{
  "num_hidden_layers": 10,
  "hidden_size": 256,
  "num_attention_heads": 2,
  "num_key_value_heads": 2,
  "head_dim": 128,
  "intermediate_size": 1024,
  "vocab_size": 8192,
  "hidden_act": "tanh_gelu",
  "norm": "rmsnorm",
  "norm_place": "peri",
  "norm_eps": 1e-06,
  "positions": "learned+rope",
  "rope_theta": 10000.0,
  "rope_fraction": 1.0,
  "qk_norm": false,
  "attn_scale": 0.0884,
  "bias": "none",
  "tie_word_embeddings": true,
  "parallel_block": false,
  "extras": ["capped logits"],
  "init": "normal",
  "init_std_qkv": 0.0313,
  "init_std_o": 0.007,
  "init_std_up": 0.0313,
  "init_std_down": 0.0035,
  "optimizer": "soap_variant",
  "learning_rate": 0.004,
  "beta1": 0.95,
  "beta2": 0.99,
  "weight_decay": 0.14,
  "lr_head": 0.0139,
  "warmup_steps": 200,
  "schedule": "wsd",
  "decay_fraction": 0.579,
  "decay_shape": "linear",
  "final_lr_fraction": 0.0,
  "batch_tokens": 131072,
  "max_seq_len": 512,
  "doc_mask": true,
  "train_tokens": 352600000,
  "max_steps": 2691,
  "dataset": "wikipedia_en"
}
Each number is 128 + 24 x the weight over its row's rms, rounded and kept within 0 to 255. Layers, rows and columns count from 0. The size above them is the row's rms in percent of the matrix's.

# layer 4 attention output (transposed), 256x256, rms 0.0843, rows 103-127, columns 192-255
size [101 115 110 102  98 108 114 101 107 102 103 105 108 114 106 105  99 107 106 113 109 108 112 112  91]
[[134 160 115 121 159 123 122 138 138 116 131 146 145 149 108 130 172 128 106 141 146 132  89 146 153 140 149 146  87 135 144 113 120  99 106  94 130 173 111 131 115 135 174 147  98 113 147 103 134 128 157 109 126 102 141 148 155 118 127 145 156 122 121 134]
 [106 202 123 127 149 116 159 101 133 149 144 128 131 149  90 131  95 120  96 173 123 135 124 136 132 110 151 132 100 150 118 126  96 183 102 106 120 120 155 145 137 125 132 163 141 118 147 146  98 122 105  88 136 141 127 132 154 117 106 162 143 109  96  98]
 [ 99 148 142 129 154 173 126 111 138 135 154 142 153 161 106 150 149 166 110 120 102 152 132  81 165 153 146  93 155  91 150  83 133 126 145 149 150 171 150 122 124 138 143 144 103 153 116 154 156 135  89 155  95 147 102 152 126 127 104 158  86 129 119 115]
 [113 124 156 111  84 152 180 139 113 145 115 118 162 116 146 146 133 145 108 189 116 128 134 120 122 127 117 112 108 149 113 118 109 170 134 112  97 123 129 132  88 144 166 129 153 119 138 104 133 123 129 138 116 130 174 135 132 116 134 122  88  94 121 143]
 [148 146 127 151 134 119  67 128  98 146 172 138 126  99 113 132 153 100 114 123  97 155 157 141 127  78 106 111 133 116 185 144 117 138  80 129 160 133  86 131 118  90 102 151 174 117 127  90 141 146 129 169 120 172 100  91 113 124 165 103 132 125 159 143]
 [184  95 141 164 104 121 161 150 147  95 126 133 115 139 113 130 118 154 127 115 125 134 148 141 156  97 137 157 118  87 128 145 105  69  92 136 120 120 177 130 170 117 118 161 108 134 109 146 122 111 119 133  99 169  95 131 162 133 121 149 105 156 142  94]
 [101 111 122 100 109 149 146 154 135 115 120  98 132 173 128  96 112 146 110 150 131 103 125 134  84 122 133 116 103 135 137  90 110 126 125 103 131 135 122 130 176 159 124 140  96 121 106  94  67  92 146 167 150 123 124 106 131 117 118  90 145 111 194 128]
 [ 67 165 146 113 143 157 134 108  96 108 125 138 154  93 122  93 136 132 119  66  94 122 136 123 150 108 146 171  94 107 115 126 109 153 148  54  67 154 137 146 104 144 125 196 152  81 165 194  70 100  95 157 135  60 165 122 165 140 120 109 105 131 136 112]
 [118 134 109 100 141 105 129 118 193 124 147  98 130 162 101 101  92 113 136 174 152 128 125 132 104 109  90 133 126 150 151  79 109 104 121 129 119  92 144 143 107 119 125 133 121 134 157 111 119 105 118 108 132 142  89 107 139 137 134 130 106 162 162 122]
 [146 152 101 168 123 143 161 118 120 148 106 146 179 119 140 124 178 100 119 103 130  98 116 112 110 133 120  99 104 144 158 160 135 119 102 104 103 158 161 102 147 130 113 118 111 131 135 165  97 147 113 122 169 127 149 134  99 128 140 112 144 138 125 113]
 [132 171 152 142 141 151 149 121 146 167  97 125 132 130 127 102 108 123 138  84 156 114 136  98 119 142 128 111 112 121 171 153  94 145 137 153  93 152 152 103 134 124 100 105 122 160 153  98 137 166 120 117 122 116 145 127 174 115 100 116 154 127 112 132]
 [147 161 138 139  85 139 149 130  97 156 103 133 146 135 132 133 178 186 100  90 128  66 103 114 103 143 121 133 166 133  71 115 149  95 140 141 111 150 138 149 125 119 150 147 150 177 106 153  93 112 141 155 124 110  94 128 138 159 146  75 124 135 147 119]
 [132 115 138 131  83 110 121 157 164 122 132 144 164  97 202 127 122 127 136 130 123 126 129 116 142 112 104 149 152 136 159 154 106 162 173 126 126 143 124 111 125  96 127 136 109 129 126  83 153  85 126  72  82 149 165 134 139 135 124 125 134 134 121 169]
 [152 118 121 183 130  89  81 127 132 150 100 155 153 174 149 103  88 142 101  93 130  98 131 108 124 142 148 132 136 122 147 139 167 122 170 132 135  97 103 103 120 179  85 131 127 117 120 148 145 129 103 159 133 134 147 163  86 141 120 139 153 136 146 142]
 [105 121 112 101 126  87 129 152 158 147  98 114 125 101 104 138 145 121 142 125 159 106 154 123 133 153 131 141 121 163 140 160  57 110  95 111 182 118 128 166 121 107 100 107 147 131  93 105 111 137 107  96 119 110 126 135 137 163 140  83 115 168  94 125]
 [147 118 142 168 123 101 155 117 148 130 170 130 119 149 112 121 165 125 125 134  66 110 115  97 147  91 122  72 122 164 109 135 130 136 127 151 120 138 127 111 123 152 120 172  86 157 103 119 105 104 129 122  92  73 136  94 125 137 107 100  90 140 126 118]
 [171 151 103 160 128 190 156  87 124 156  75  86 139 117 114 152 106 116 133  99 109 104  88 128 161 119 139 145 114 103  93 129 152 134 118 127 142  68 129 101 153 158  88 126 100 140 102 103 124  91 117 125 176 141 114 133  84 140 128 153 137 109 120 134]
 [127 146 107  96 130 132 145 111 163  84 118 122 168 104  92 150 144 133 144 136 165 137 102  92 124 104 122 139 140  84 108 130 157  83 123 147  88 133 118  98 125 133 131 146 111 114 107 105 119  86 127 124 136 137 110 115 117 135 116 100 144 111 124 103]
 [115 116 136  96 144 128 125 145 127 100 190 116 164 101  94 113 115 108 106 127  79  74 144 118 126  94 117 181 119 135 116 122 136 118 106  99 148 166 116  86 127 131 111 123 126 120 139 128 149 106 136 107 112 116 128 102  90 111  85 125 117 109 131 133]
 [131 117 122 188 133 111 110 170 164 146 133 158 130  99  98 102 103 163 130 119 128 101 104 161  97 100 122 157 124 119 110 139  87 139 101 113 127  98  83  78 100 162 148  64 148 144 134  97 139 107 154 145 135 130  92 147 128 133 105 116 163 116 135  89]
 [104 131 131 171 141  71 146 113 110  98 115 159 143 150  81  76 116 103 146 105 118 153  92 160 141 126 159 110 153 151 146 109 155 126 104 121 116 113 114  71 114 170  78 152 126 164 130 104 143  89 156 150 106 113 139 113 174 112 125 162 142 142 141 114]
 [146 128 164 113  72 117 117 113  83 138 150 115 134 129 129  98 113 112  85  90 132 118 114 141 142  98 118 143 143 170 155 102 126 113 127 129 104 124 140 147 146 104 156 138 138 124 110 104 157 118 169 133 164 146 146 138 112 103 141 125 110 150 150 102]
 [143 146 119  84 108 145 152 133 130 144 127 120 106 104 126 145 134 124 119 162 135 147 156 184 127 139 103 128 163 123  97 148  82 125 116 161  86  95 146 121 122 121 135 127 147 143 112 100 102 154 101 109 134 149 159 108 171 143 150 124 116 119 168  93]
 [139 107 135 150 123 150 106 117 147 132 112 135 136 144 160 140  98 134  95 142 111 135 132 167 142  93 146 118 122 190 140 155 143  82 188 120 166 135 122 147 170 135 135 148 169 154 128  82 103 125 106 113 145 125 156  95 133 149 162 139 102 135 125  98]
 [160 117 113 178 142 144 120 138 136 116 106 154 112 146 127 111 164 131 140 138 163 115 148 110 116 138 109 132  97 134 104 105 153  92 188 144  90 134 160 127 135 128 102 100 137 150 113 128 172 136  96 156 152 165  97 103 116 124 106 103 133 161  78 141]]
# layer 4 attention value, 256x256, rms 0.116, rows 104-127, columns 192-255
size [115 105 102  99 106 108  97 101  96  94  95 105 112 101  98  96 107 103 108 102 102 108 109  92]
[[133 114 161 128 129 103 124 163 106  78 154 147 106 165  82 159 136 135 123 117 109 155 120  80 122  92 123 186 118 148 126  97  92 113 136 111 119 142 145 146 105 111 123 109 107 126 114 106 138 169  95 133 148 132 132 142 182 118 102 148 117  97 106  83]
 [104 128 188 120 147 122 162 146 154 129 205 107 132 126 145  82  98 134  93  87 144 160 116 179 148 100 126 168 149 116 142 147  91 127 108 101 148 141 120  90 149 120 129 153 111 124 122 139 109 128  87 126 135 133  91 115 125 134 116 120 106 156  91 127]
 [133 130 113 106 112 163 143 126 160 132 140  87 141 158 118  89 180 144 107  99 131 152 166 123  90 109 129  77 134 145 154 108  73 142 138 128 129 156 131  88 115 141 122 134 134  85 171 180 158 137 146  89 120 133 117 111 135 122  80 143 138 129  83 153]
 [115 115 152 133 139 128 137 116 127 123 106  73 152  77 114 123 107 150 125 164 130 114 113 105 154 179  77 121  96 102 127 163  85 112 144 162 130 151 122 146 135 104 138 133 141 131 108 155 129 119 151  98 148 112 122  81 131 101 130  91  89 110  84 141]
 [132 134 127 170 183 110 138 106 158 152 143 175 148 133 149  85 138 153 158 125 124 112  94 168 141 139  57 143 150 154 136 106 154 131  91 125  78 128 159 141 109 119  59 145  96 165 152 115 122 104 108  87 118 127 149 141 138 162 166 119 121 180 166 138]
 [105 100 123 150 126 129 138 156 161 134 150 116 124 119 122 102 141 175  98 119 149 129 141 133 111 105 143 164 113 152 106 102 145  93 153 103 121 107 123 105 148 148 118 121 121 134 112 108  99 133  81 157 127 128 156 117 103 126 118 169 157 164 163 195]
 [126 137 149 126  92 110 143 131 123 152 141 126 144 138 126 161 112 147 161 110 146 158 139 150 102  84 180  84 129 136 150  83 186 100 148 113 112 122 108 142 110 147 101 137 128 101 150 131 143 151 122 109 159 122 157 136 148 103 118 132 131 159 126 155]
 [113 128 170  96 103 117 106 126 100 171  98 163 137 144 108 121 164 120 144 150 113 117 140  84 202 114 148 118 152 160 180  72 160  91 120 158 147 119 122 138 109 144 143 148 134 145 120 140 137 100  70  94 113 163 126 139 160 110 145 165 156 127 151 112]
 [126 131 136 159  92 124 117 155 100 152 133 154  70 127 157 132 142 145 164  81 152  98 136  87 141 103 138 145 123 152 148 141 132 155 144 173 124 157  94 113 168 149 148 113 135 115 141 115 114 133 122 115 137 109 148 108 129 129  95 123 138 120 105 125]
 [124 130  98 145 111 150 152 127 119 128  79 119 102 185 112  91 145 145 131 137 160 127 111 114 116  48 110 126 121 116 140  94  89 154 119 109 113 154 133 131 148 113 142 131 152 117 120 127 171  92 134 119 148 170 123 140 147 127 109 119 123 147 104 160]
 [143 161 121 109 117 139 107 149 118 148 179 121 102 114 119 127 125 129 170 122  82 116 101 119 145 134 111 127 146  74 135 137 146 143 121  76 180 135 145 188 131 131  57  82 161 108 132 162 135 165  97 163 144 137 120 168 150 144  61 143 104 106 132 146]
 [121 137 106 111  80 165 131 162 143 138 123 182 112  65  85 126 129 145 122 102 118 141 147 133 125 118 116 142 134 110 147 134  95 149 152 117 137 154 139  73 101 108 137 121  95  99 132 112 189 110 166 122 128 143 118 131 164 138  98 153 147 134 119 140]
 [135 137 161 161 122 121 120 107 153 126 105 111 134 134 105  79 123 112 152 140 139 116 163 160 128 112 139 142 155 115 166 103 128 130 158  89  46 126 108 152 163 127 131  90 139 123 117 166 143 156  98 138 135 118 183 151 118 129 165 104 150 134 149 158]
 [127  96 118 115 127 150 106 124 141 127 133 113 102  88 145 128 112 125 114 146 148 157 128 137 127 125 112 117 148  77 100 123  87  88 123 132 153 131 141 165 119 149 146  84 134 189 106 115 164  93  76 110 124 108 105 126 107 128 130 122 122 179 120 104]
 [137 122 107 161 142 127 120 130 117 123 129 141 138 113 123 148 124 133 111 136 108 111  92 170 115 114 161  62 130 128 119 157 133 155  98 145 105 109 126 126 158 108 148 179 132 113 158 136 104 138 108 132 100  86  94 119 147 110 143 118 104 118 143 140]
 [146 133 128 131 114 107 136 134 132 122 111 121 142 188 107 155 110  92 148 152 113 129 106 151 143 112 135 124 153 133  53  91 149  80 119 132 110 119  88 112 163 151 120 162 130 126 150 134 110 114 137 145 153 134 147 157 108 156 142 151 163 113 106 103]
 [131 137 124 138 150 104 149 115 145 119  87 146 156 135 132 182 110 115 149 132 162 134 157 116 145 112 151 137 148  66  54 124 133 114 139 133 117 135  81  72 167 134 107 108 136 190 126 107 124 112 172 137 118 148 140 118  80 122 120  94 136 149 145 134]
 [160 114 111 123 148 126 137 135 131 121 148 105  98 104 146 113 102 117 158 120 136 109 180 112 133  94 133  67 136 108  86  91  92 107 117 162 105 145 118 133 102 126 144 127 159 135 115  73 174 148 100 156 112 111 106 139 113  77  85 127 133 114 149 165]
 [120  72 119 158 112  89 156 131 111 154 121 157 151 129 134 109 109 108 149 120  90 119 120 123 158 156 137 125 100 139  73 115  74 135 111  95 120 105 118 149 157 173 138 156 143 117 121 131 146  98 145 149  68 116 115 111 149  97 175 113 163 118 115 151]
 [113 158 137 162 130 134  99  98 108  90 119 134 106 139 102 110 126 151 121  74 153 119 135 117 146 129 161 112  48 122 143  98 113  93 116 126 119 157 108 140 160 151  75 166 146 117  72 106 113 152 106 136 119  88 148 125 171 110 126 130 148 138 123 121]
 [109  97 128 111 163 153 120 142 139 154 139 156 165 128 151 105 131  95 104 164 130 147 119 115 108 163 188 116 138 143 114 149 103  92  92 155 143 136 151 157  96 125 116 124 147 158 140 147 110 109 143 120  79 125 131 107 141 138 111 123 141 121  68 156]
 [128 128  99 111 137  94 121 114 104 147 161 143 120  92 157 136 123 152 128 141  98 163 106 131 143 108  95 132 164  78 117 125 133 126 181 127 151 116 177 125 116 153 112 105 164 117 147  90 127  65 147  97 121 155 135 127 138 149 121 105 107 151 142 125]
 [155  90 115 137 146 117  89 107 150 133 132 137 137 169 145 124 130  98 130 124 136 158 119 116 129 144 164 125 168 176 131 143 133 146 156 115 130 115 140  89  68 103 109 116 156 116 143  84 162 103 122 146 120 104 171 158  94 111 205 177 139 125 106 113]
 [145 163 127 105 168 126 119 133 115 132 127 149 112 149  99 143 137  84 100  99 114 129 148 109 120 131 121 123 127 140 105 123 151 153 154 137 126  60 159 102 148 133 111 114 105 161 158 139 109 165 118 109 113 137  89 107  96 146 111 111 128  58 117 108]]
# layer 4 attention query, 256x256, rms 0.096, rows 128-155, columns 192-255
size [ 86  74  80  83  85  72  86  83  87  90  89  91  89  94  94  95  81 101  96 106 102  95 100 103  98  97 103  97]
[[132 103 131 128 141 173 152 100 107 126 148 153 126 120 128 112 126 131 168  66 134 139 121 129 145 128 138  94 170 118 123 141 120 100  87 138 126 146 106 144 100  99 160 149 173 126 123 104 158 105 122 159 132 129 101 139 106 129 163 155  97 160 166 137]
 [124 161 127 110 159  84 138 114 124 124 120 117 112 117 128 172 148 125 102 150 143 112  93  83 102 119 121 134 138 120  87 117 112 135 139 124 189 143 149 130 221 139 137 119 140 102 132 138 181 111 161 131 159 136 125 113 116 187 102 120 116 161 167 147]
 [147 109 104 128 158 134 134  99 125 103 141 134 158 135 133 160 113 166 115 123 132 152 116 139 101 154 159 132 147 109 130 118 129 114  68 132 137 130 142 128 139 147 130 152 148 143 103 125 160 131 118 105 146 152  86 159 102  94 135 138 165 142 157 152]
 [116 118 151 150 138 135 102 129 116 150 108 127 124 130 124 116 107 103 105 160 106 126 121 143 123 131 129 132 118 115 106 152 151 129 119 150 128 165 141 108 194 148 122 134 188 130 122  95 121 135 124 144 157 167 115 160  67 109 119  95 130 166 155 183]
 [147 129 113 133 169 129 150 117  95  98 116 124  99 137 157 125 110 144 146 129 148 138 106 134 135 121 164 136 141  81 125 106  70 110 112 141 133 147  37 143 150 171 132 158 145 102  96 111 145 100 137 105 177 121 132 160 117 127 137 128 127 135 145 140]
 [108 144 145 159 128 143 147  92 130 171 116 163 158 134 108 144 129  76  76 115  91 128  68 105 108 136  98 106 123 125 115 146 134 105 155 109  76 107 105 109 125 152 117 109 129 144 141 132 125 128 130 176 121  74  99  99 108  89 141 153 128  96 113 162]
 [149  89 120 133 114 107 129 118 151 121 112 138 139 113 132 112 101 133 140 173 164 116 137  89 144 121 145 120  76  90  82 129 143 122 104 115  74 130  85 112 128 101 161 140 156 114 138 112  46 122 133 111 112 125 151 117 119 127 117 130 109 139 108 119]
 [140 141 105 129  96 138 119  70 126 152 125 170 126 127 118 139  99 136  87 112 184 127 122 157 118 109 135 104 178 129 133 112 127 126  79 130 126 135 149 115 164 166 140 141 129 123  71 175 146 111 195 159 147 151 115 116 144 109 147 118  70  97 114 133]
 [109 117 106 111 151 112 159 131 158 128 106 152 117 160 108 127 117 131 122 150 179 149  94 107 118 119 128 161 148 124 141 105 109 119 150 130 122 167 137 129 162 116 120 151 164 100 145 178 125 118 136 152 148 114 134 138 145 103 180 141 128 125 139 130]
 [137 134 110 125  94 155  94 134  89 158 115  96 109 108 111 145 144 132 105 173 130 138 121 156  98 133 137 134 132 115 137 173 115 160 144 149 111 127 130  88 128 146 110  98 123 128 101 156 126 118 151 147 114 139 118 165 132  95  96 107 117 148 156 116]
 [ 94 136 108 111  90  87 152 145  98 117 121 119  73 131 150 145 119 106 109 121 133 149 107 149 115 114 131 141 143  98  94  90 116 144 123 122 105 161 112 121 130 113 138 158 185 114 106 150 107 131 152  58 135 103 129 134 141  89 143 140 123 115  85 150]
 [158  53 147 118 104 151 132 133 164 167 166 165 139 147 116 117 123 163 159 145 133 123 163 133 166  96  79 137 128 153 161 126 126 122 128 129 155 124 121 137 138 125 122 103  94 131 115  93 128 131 112 161 142 107 175 109  87 126 178  96 111 110 125 155]
 [113  88 155 151 129 163 127 119 112 112 142 101 132 131 106 131 123 122 109 120 121 122 123 100 130 174 128 153  97 108 169 102 108 120 103 125 164 143 113 108 111 131 119 130 106 131 119 120 154 148  85 141 131 137 123 152 102 101 156 173 154  94 187 176]
 [156 144 152 137 165 131 125 115 149 116 158 142 179 127  99 109 147 119 106 117 138 103 145 121 124 154 124 144 130 122 121  97 155 156 175 145 112 157 158 136 154 100 122 160 118  95 156 128 153 115 134 157 158 118  90 132  84 140 146 155 124  90 153 144]
 [120 161 118 146 138  97 115 122  95 111 113 172 107 123 102 139 127 141 114 116 141 115 136 130 104 102 141 123 157 131 104 112 107 136 137 141  98 155 173 113 144 144 145 160 136 143 157 128 153 137 195 139 147 132  63 130 159 122 139 139  84 168  98 140]
 [ 99 111 102 127 134 118 172 121 130 141 148 142 144 146 126 149 127 140 150 119 139  93 106 118 128 143 109 117 115  93 159 179 141 137 129 148 136 118 167 107 128 109 165 159 139 138 138 146 131 109 156 124 120  87 111  92 160 130 135 111  63  85 123  99]
 [143 101 109 144 127 104 174 147 137 112 141 111 161 109 130 117 139 140 135 131 138 139 165 154 150 125 104  81 122 126 110 141 127 116 161 138 160 131 162 118 148 139 153 143 124 122 119  88 164 116 146 162 172 114  98 136 128 139 145 117 122 119 149  98]
 [102 125 130 149 131 171 137 136 148 101 137 120 156 159 149 138 131 171 131 105 136 136 111  66 112 170 101 139 109 117 116 154 134  90 187 127 126 111 153 179 122 107 114 146 107 127  51 125 122 159  94 123 164  88 138 151 118 128 144 115 109 183 157 119]
 [135 111 163 152 131 112 120 172 128 161 137 176 143 118  95  58 159 101 127 144 124 100 165 121 138 158 130 119  98  98 117 118 121 157 154 132 180 115 110 151 131 146 179 110 126 142 151 124 122 158 128 139 109  93 125 143 114 157 132 103 146  90 141 107]
 [183 171 109 148 149 183 127 139 122 122  82 105 104 162 181 176 119  99 128 114 122 139  67  85 145 123 151 134  92 103 119 143 163  95 119 134 144 130 150 141 127 124 133  87 154 124 128 133 142  90 112 133 145 110 152  81 112 115 139 142 166 142  92 137]
 [112 138 161 143 117 127 142 128 135  89 128 151 138 133 123 119 115 146 109 126 123 134  92 147 105 129 136  97 158 149 128 155  73 115 124 132 135 152 109 108 125 109 155 129 114  95 105 162 170 119 142 130 117 155 110 129 143  97 155 127 148 120 142 136]
 [ 95 104 126 169 110  90 104 110 156 163 128 126 129  94 104 138 119 153 150 110 114 164 110 115 126 154 115 100 113  96 157 164 173 136 156 140 168 122 120 151 138 133 106 150  79 164 102 114 145 135 101  93 128 105 127 144 164 112  89 147 123 152 152 169]
 [180 116 142 144 110 139 131 155 180 113 114  91 122 119 127  71 102 162 149 155 109 131 131 132 133 156 126 122 142 134 129 162  74  90 107 106 154 149 143 133 131 124 137 109 108 131 100 140 104 172  99 131  60 129 133 129 109 154 128 135 191 122 121 163]
 [104 114  89 102 139 116 114 120  88 139 158 132 155 118 143 166 123 151 141 115  94 139 132 109 127 165 133  81 170 126 149 118 134  92 133 111 150 133 122 108 148 145 133 106  99 122 127 100  99 119 119 108  81 102 174 129 121 158 118  69 115 114 142 100]
 [179 119 156  76  90 109 129 156 127 114 147  97 146  89 172 150 137 128 106  70 104 126 114  99 120 155 135 126 147 120 127 111 124 155 125 126 134 143 115 129 125 131 112 109 125 135 128 131 145 156 107 132  76 158 166 117 133 108 133 146 145 132 169 121]
 [155 108 107 133  94 130 123 153 106  96 114  95 143 161 121 101 118 136 140 130 126 148  81 143  90  80 203 101 139 114 115 142 145  87 129 142 130 123 102 112  97 134 135 119 127 147 135 133 152 148 167 148 121 135  94 118 117 128 108 156  85  84 125 152]
 [135  98 131 146  80 161 147 140 127  80  90 148 136 158 144  85 122  99 124 142 129 116 160 132 115 128  73 144 116 114 139 142  98 110  94 134 114 106 170 141  81 115 128 146 116 134 128 135 126 121 142 149 130 163 123 136 112 152 135 132 141  79 138 132]
 [147 123 108 123 151 146 145 142 159 170  71 142 120 163 115 113 155 130 159 148 137 143  96  98 155 130 144 116 150 132 119 117 164 139 120 118 118 162 117 135 110 143 112 145  99 110 109 103 167 136 153 128 188 164 149 113 118  84 165 121 159 143 119 160]]
# layer 4 attention key, 256x256, rms 0.0968, rows 128-155, columns 192-255
size [ 94  82  82  85  83  84  87 102  80  93 100  93  89  94  97 102 100 110 101 109 103 106  95  99 100 105 110  94]
[[125 173  93 108 163  89  94  62 131 128 135  97 154  94 137 139 117 143 141 113 140 147 127  99  95 117 131 131 120 128 120 114 160 151 107 101 156 142 152 135 136 111 103 125  61 146  90 134 120 147 156 104 133 146 110 112 143 159 142  93  98 131 101 108]
 [111 115 119 122 160 150 119 137 135 102 128 107 126 103 135 107 138 118 114 129 127 103 140 153 108 103 179 151 133 193 149 106 135 149 135 147 172 131 131 114 107  98 158 132 156  94 134 202 172 124  74 144 132 156 149 153 156 116 147 119 120 185 155 140]
 [150 136  99 112 119 161 138 106 127 160 185 163 103 128 160 133 114  97 133 145 124 130 109 149 141 132 143 140 145 112 141 100 155  92  65 111 159 139 159 130 120 140 137 139 104  98 127 153  63 183 115 105 138  97  82 167 141 125 121 134 129 112 162 119]
 [152 147 150  98  93 101 123 129 156 120 109 118 132 127 141 178  97 181 164 174 129 140 100 110 129 116 117 109 151 129 150 155 107 180 169 132 165 141 128 156 161  77 130 126 115 133 105 136  99 136 141 111 130 138 125 148 167 120 196 150  50 110 125 130]
 [ 69 134 115 137 177 142  94 100 141 131 177 104  92 114 142 137 111 159 133 164 169 167 132 121 110  90 155 139 110 154 123 129 157 165  84 173 122  86 151 147 105  85 109 163 127 131 135 182 112 104 124 112  82 112 125 121 102 131 167 163 103 123 163  77]
 [121 112 117 172 125 143 122 114 119 156 144 194 161 130 120 127 128 117 103 118  92 115 159 127 104 150 108 145 128 109 103  86 111 119 116 184 130 162 138 128 108 112 119 120 141 139 116 175 122 106 122 160 163 104 132 143 166 101  68 160 137 116 127 161]
 [133 137 152 121 107  73 133 142 169 131 133 102 121 129 158  76 125 127 131 141 122 127 129 130 139 103 101 114 175 120 118 160 163 112 125 125 123 107 139 161 111 115 108  59 128 139 127 144 148 165 118 115 146  83  79 121 172 137 121 145 118 107 117 138]
 [141 108  93 119 138 144 122 100 149 111 144 135 122 119 112 109 156 141 138 175 119 143 154 109 118 140 165 120 172 122 131 131 127 141 137  86 106 116  98 166 126 183 172 144 146 115 139 127  91 151 132  80  94 119  89 142 117  74 151 117 170 128 114 149]
 [126 141 127 152 128 163 151 134 144 106 108 135 110 108 160 221 118 131 148 118 159 122 128 120 139 140 148  97 103 125 153 175 131  72 131 154 115 106 130 128 123 128  94 103  89 137  64 108 122 107 141 118 140 105 127 125 134 155 146 140 103 134 110 159]
 [158 149 157 119 127 143 150 141 199 128 125 149 146  88 133 153 119 124 116 136 102 119 101 120  94 109 122 170 175 174 102 104 162 127 157 140 106 129 143 132 113  84 107 108 107 113 112 168 127  99 116  99 127 139 132 128  84 124 121 163 132 146 109  96]
 [139 175  56 136 127  95 113  75 119 157 145 146  96 105 157 100 145 175 110 139 170 101  95 113  87 103 155 165 101 140 103 139 142 151 113 141 155  77 159 149 116  98 130  89 116 144 137 147 107 148 139 104 100 151 101 153 129 167 155 123 126 115 143 116]
 [131 143 133 160 160 124 101 125 126 171 142 103 142  88 127 109 103 127 121 127 119 117 133 123 145 140 187 131 136  83 124 119 146 160 151 107 152 113 102 131 101  93 158  65 165 109 146 139 131 133 148 122 147 144 135 123  96 146 142  93 134  97 119 166]
 [118 155 119 110 172 134 114 119 137 126 149 110 108 125 151 154  79 127 149 127 151 118  92 174 114 106 112 158 171 126 100 127 132 151  74 132 113 128 119 109 146 102 128 112 145 157 103 119 161 145 126 144 158 108 125 123 119 106 137 125 137 129 169  94]
 [138 149 152 150 123 122 110 150  88 115 120 149 133 140 127 123 118 128 161 121 125 112 167 110 129 147 152 115 139 142 190 116 113 162 177 133 132 130 125  97  92 141 105 120 143 170 103 150 170 115 151 127 152  92 113 142 121  89  94 108 127 160 149 131]
 [163  99  99 138 135 132 124 108  64 138 105 137 153 138 130 150 159 111 165 100 144  97 140 147 102 106 134 150 150 127 140  69  91 126 166 130 138 117 136 140 134 103 129 105 147 120 119 148 115 157 111 104 118 124  98 110 128  97 118 121 104 105  97 120]
 [ 90 136 121 128  93 166 138 181 156 148 110 123 109 163 115 144 169 123  79 132 145 111 107 143 131 110  84 130 122 121  80 123 114  68 146 155 144 159 116 113 124 161 149 143 142 117  91  77 134 148 101 144 103  97 167 149 108 119 130 190 120 147  91 122]
 [122 111 120 127 183 126 110 134 100 149 126 163 107 140  81 148 144 144 119 156 149  74 145 132 122 102 121  93  85 138 144 139 128 126  78 122 124 125 113  90 144 159 123 138 119 132 159 149  95  92 160  85 172 155 108 100  99 134 126 136 101 110 122 144]
 [106 130 145 140 117 133 156 140 155  64 125 117 111 163  77 100 154 142 172 137  80  91 146 113  85 101  90 125 110 158 143 119 117 162 100 125 169 100 116 136 157 123 142 117 152 147 103 124 148 161  87 135 113 120 145 156 108 125 160 117 106 123 115 134]
 [100 172 103 146 128 178 165 115 169 109 184 112 109 119 147 166  83 165 141 109  96 185 104  86 135 163 126 147 148 126  68 150 150  89  94 120 103 122 111 154 146 120 119 156 128 129 166  77 143 149 105 110  63 124 125 118 107 119 128 100 162 117 175 113]
 [ 95 114 120 109 118 132 114 119 193 143 144 114 153 157 145 150 152 109  95 141 142 136 121 173 121 148 128 139 117 148 113 130 128 113 154 181 163 118  98 128  96 140 146 116 142 120 141  99  88  59 132 131 121 118 152 132 129  97 146 152 148  97  67 142]
 [141 111 124 123  71  88 110 158 132  96 119 162 135 154  97 116 139  74  91 117 150 136 106 141 121 136 129 161 124 119 114 140 115 174 151 158 145 136 129 117 111 127 145 128 138 137 102 118 106 121 101 132 109 131 155 132 154  93 141 125  84 106 123  83]
 [144 150 109 128 115 155 146 159 151 125 124 129 105 158 130 106 126 118 119 207 120 149  99 130 163 114  83 124 133  93 112 127 135  99 124 191 119 185 141 149 145 135 127 109 143 137 120 126 143 135 123 136 101 170 116 133 131 126  93 182 151 139 134 169]
 [129 128 154 150 140  83  96 131 165 149 143 131 130  88 149 120 110  94 131 170 157 112 143 144  93 175 137 169 163 159 113 126 146 110 145 129 118 146  92 139  92 157 143  81 121 116 156 131 149 112  94 102 156 139 101 181 111 142 130 160 130 131 139 121]
 [116 121 118 144  84 112 122 137 119 121 147 147  98 112 173 122 139 119 140 127  98 108 146 121 134  85 101 109 122 132 152 108 109  99 110 157 162  79 130 141 165 156 156  90 122 101 130 164 105 132 127 144 152 129 110 141 119 133  96 116 137  74 132 110]
 [133 116 138 138 118 127 111  91 115  99 132 135 107 139 158  89 132 151  77 142 140 159  88 150  96 162 143 108 187  86  55 115 104 148 131  84 131 181 115 168 106 135 113 140 150  79 131 108 141 175 126 160 141 157  73 116 127 167 174 147 123 145 173  92]
 [135 146 124 119 167 112 124 118 124  87 120 125 141 107 147 125 127 119 152  67 145 132 186 136 106 145 136 110 122 126 130 130  97 151 154 170 163 117  99 123 164 113 144  74 124  89 172 135  96 133 107 116 149 115  89 165 119  87 109 144 125 135 127 177]
 [129 121 135  99 133 153  98 127 128 129 109 130 117 123 111  81 117  60 125 103 128 125 153 102 126 145 109 164 148 164 136 153  95 126  84 144  82 150 151 150 112 116 124 137 118 159 155 133 136 123 141 138 138 123 117 127 153 133 176 122 108 121 108 147]
 [ 81 141 126 170 170 102  88 100 121 130  88 143 132 179 104 105 118 144 116 153 138  94 120 158 134 113 125 145 129 133 131 121 127 183  95  95 112 125 154 129 149 130 160 137 147  92 127 126 153 139 138 116 129 135 149 123 147 112 143 120 111 147 157 138]]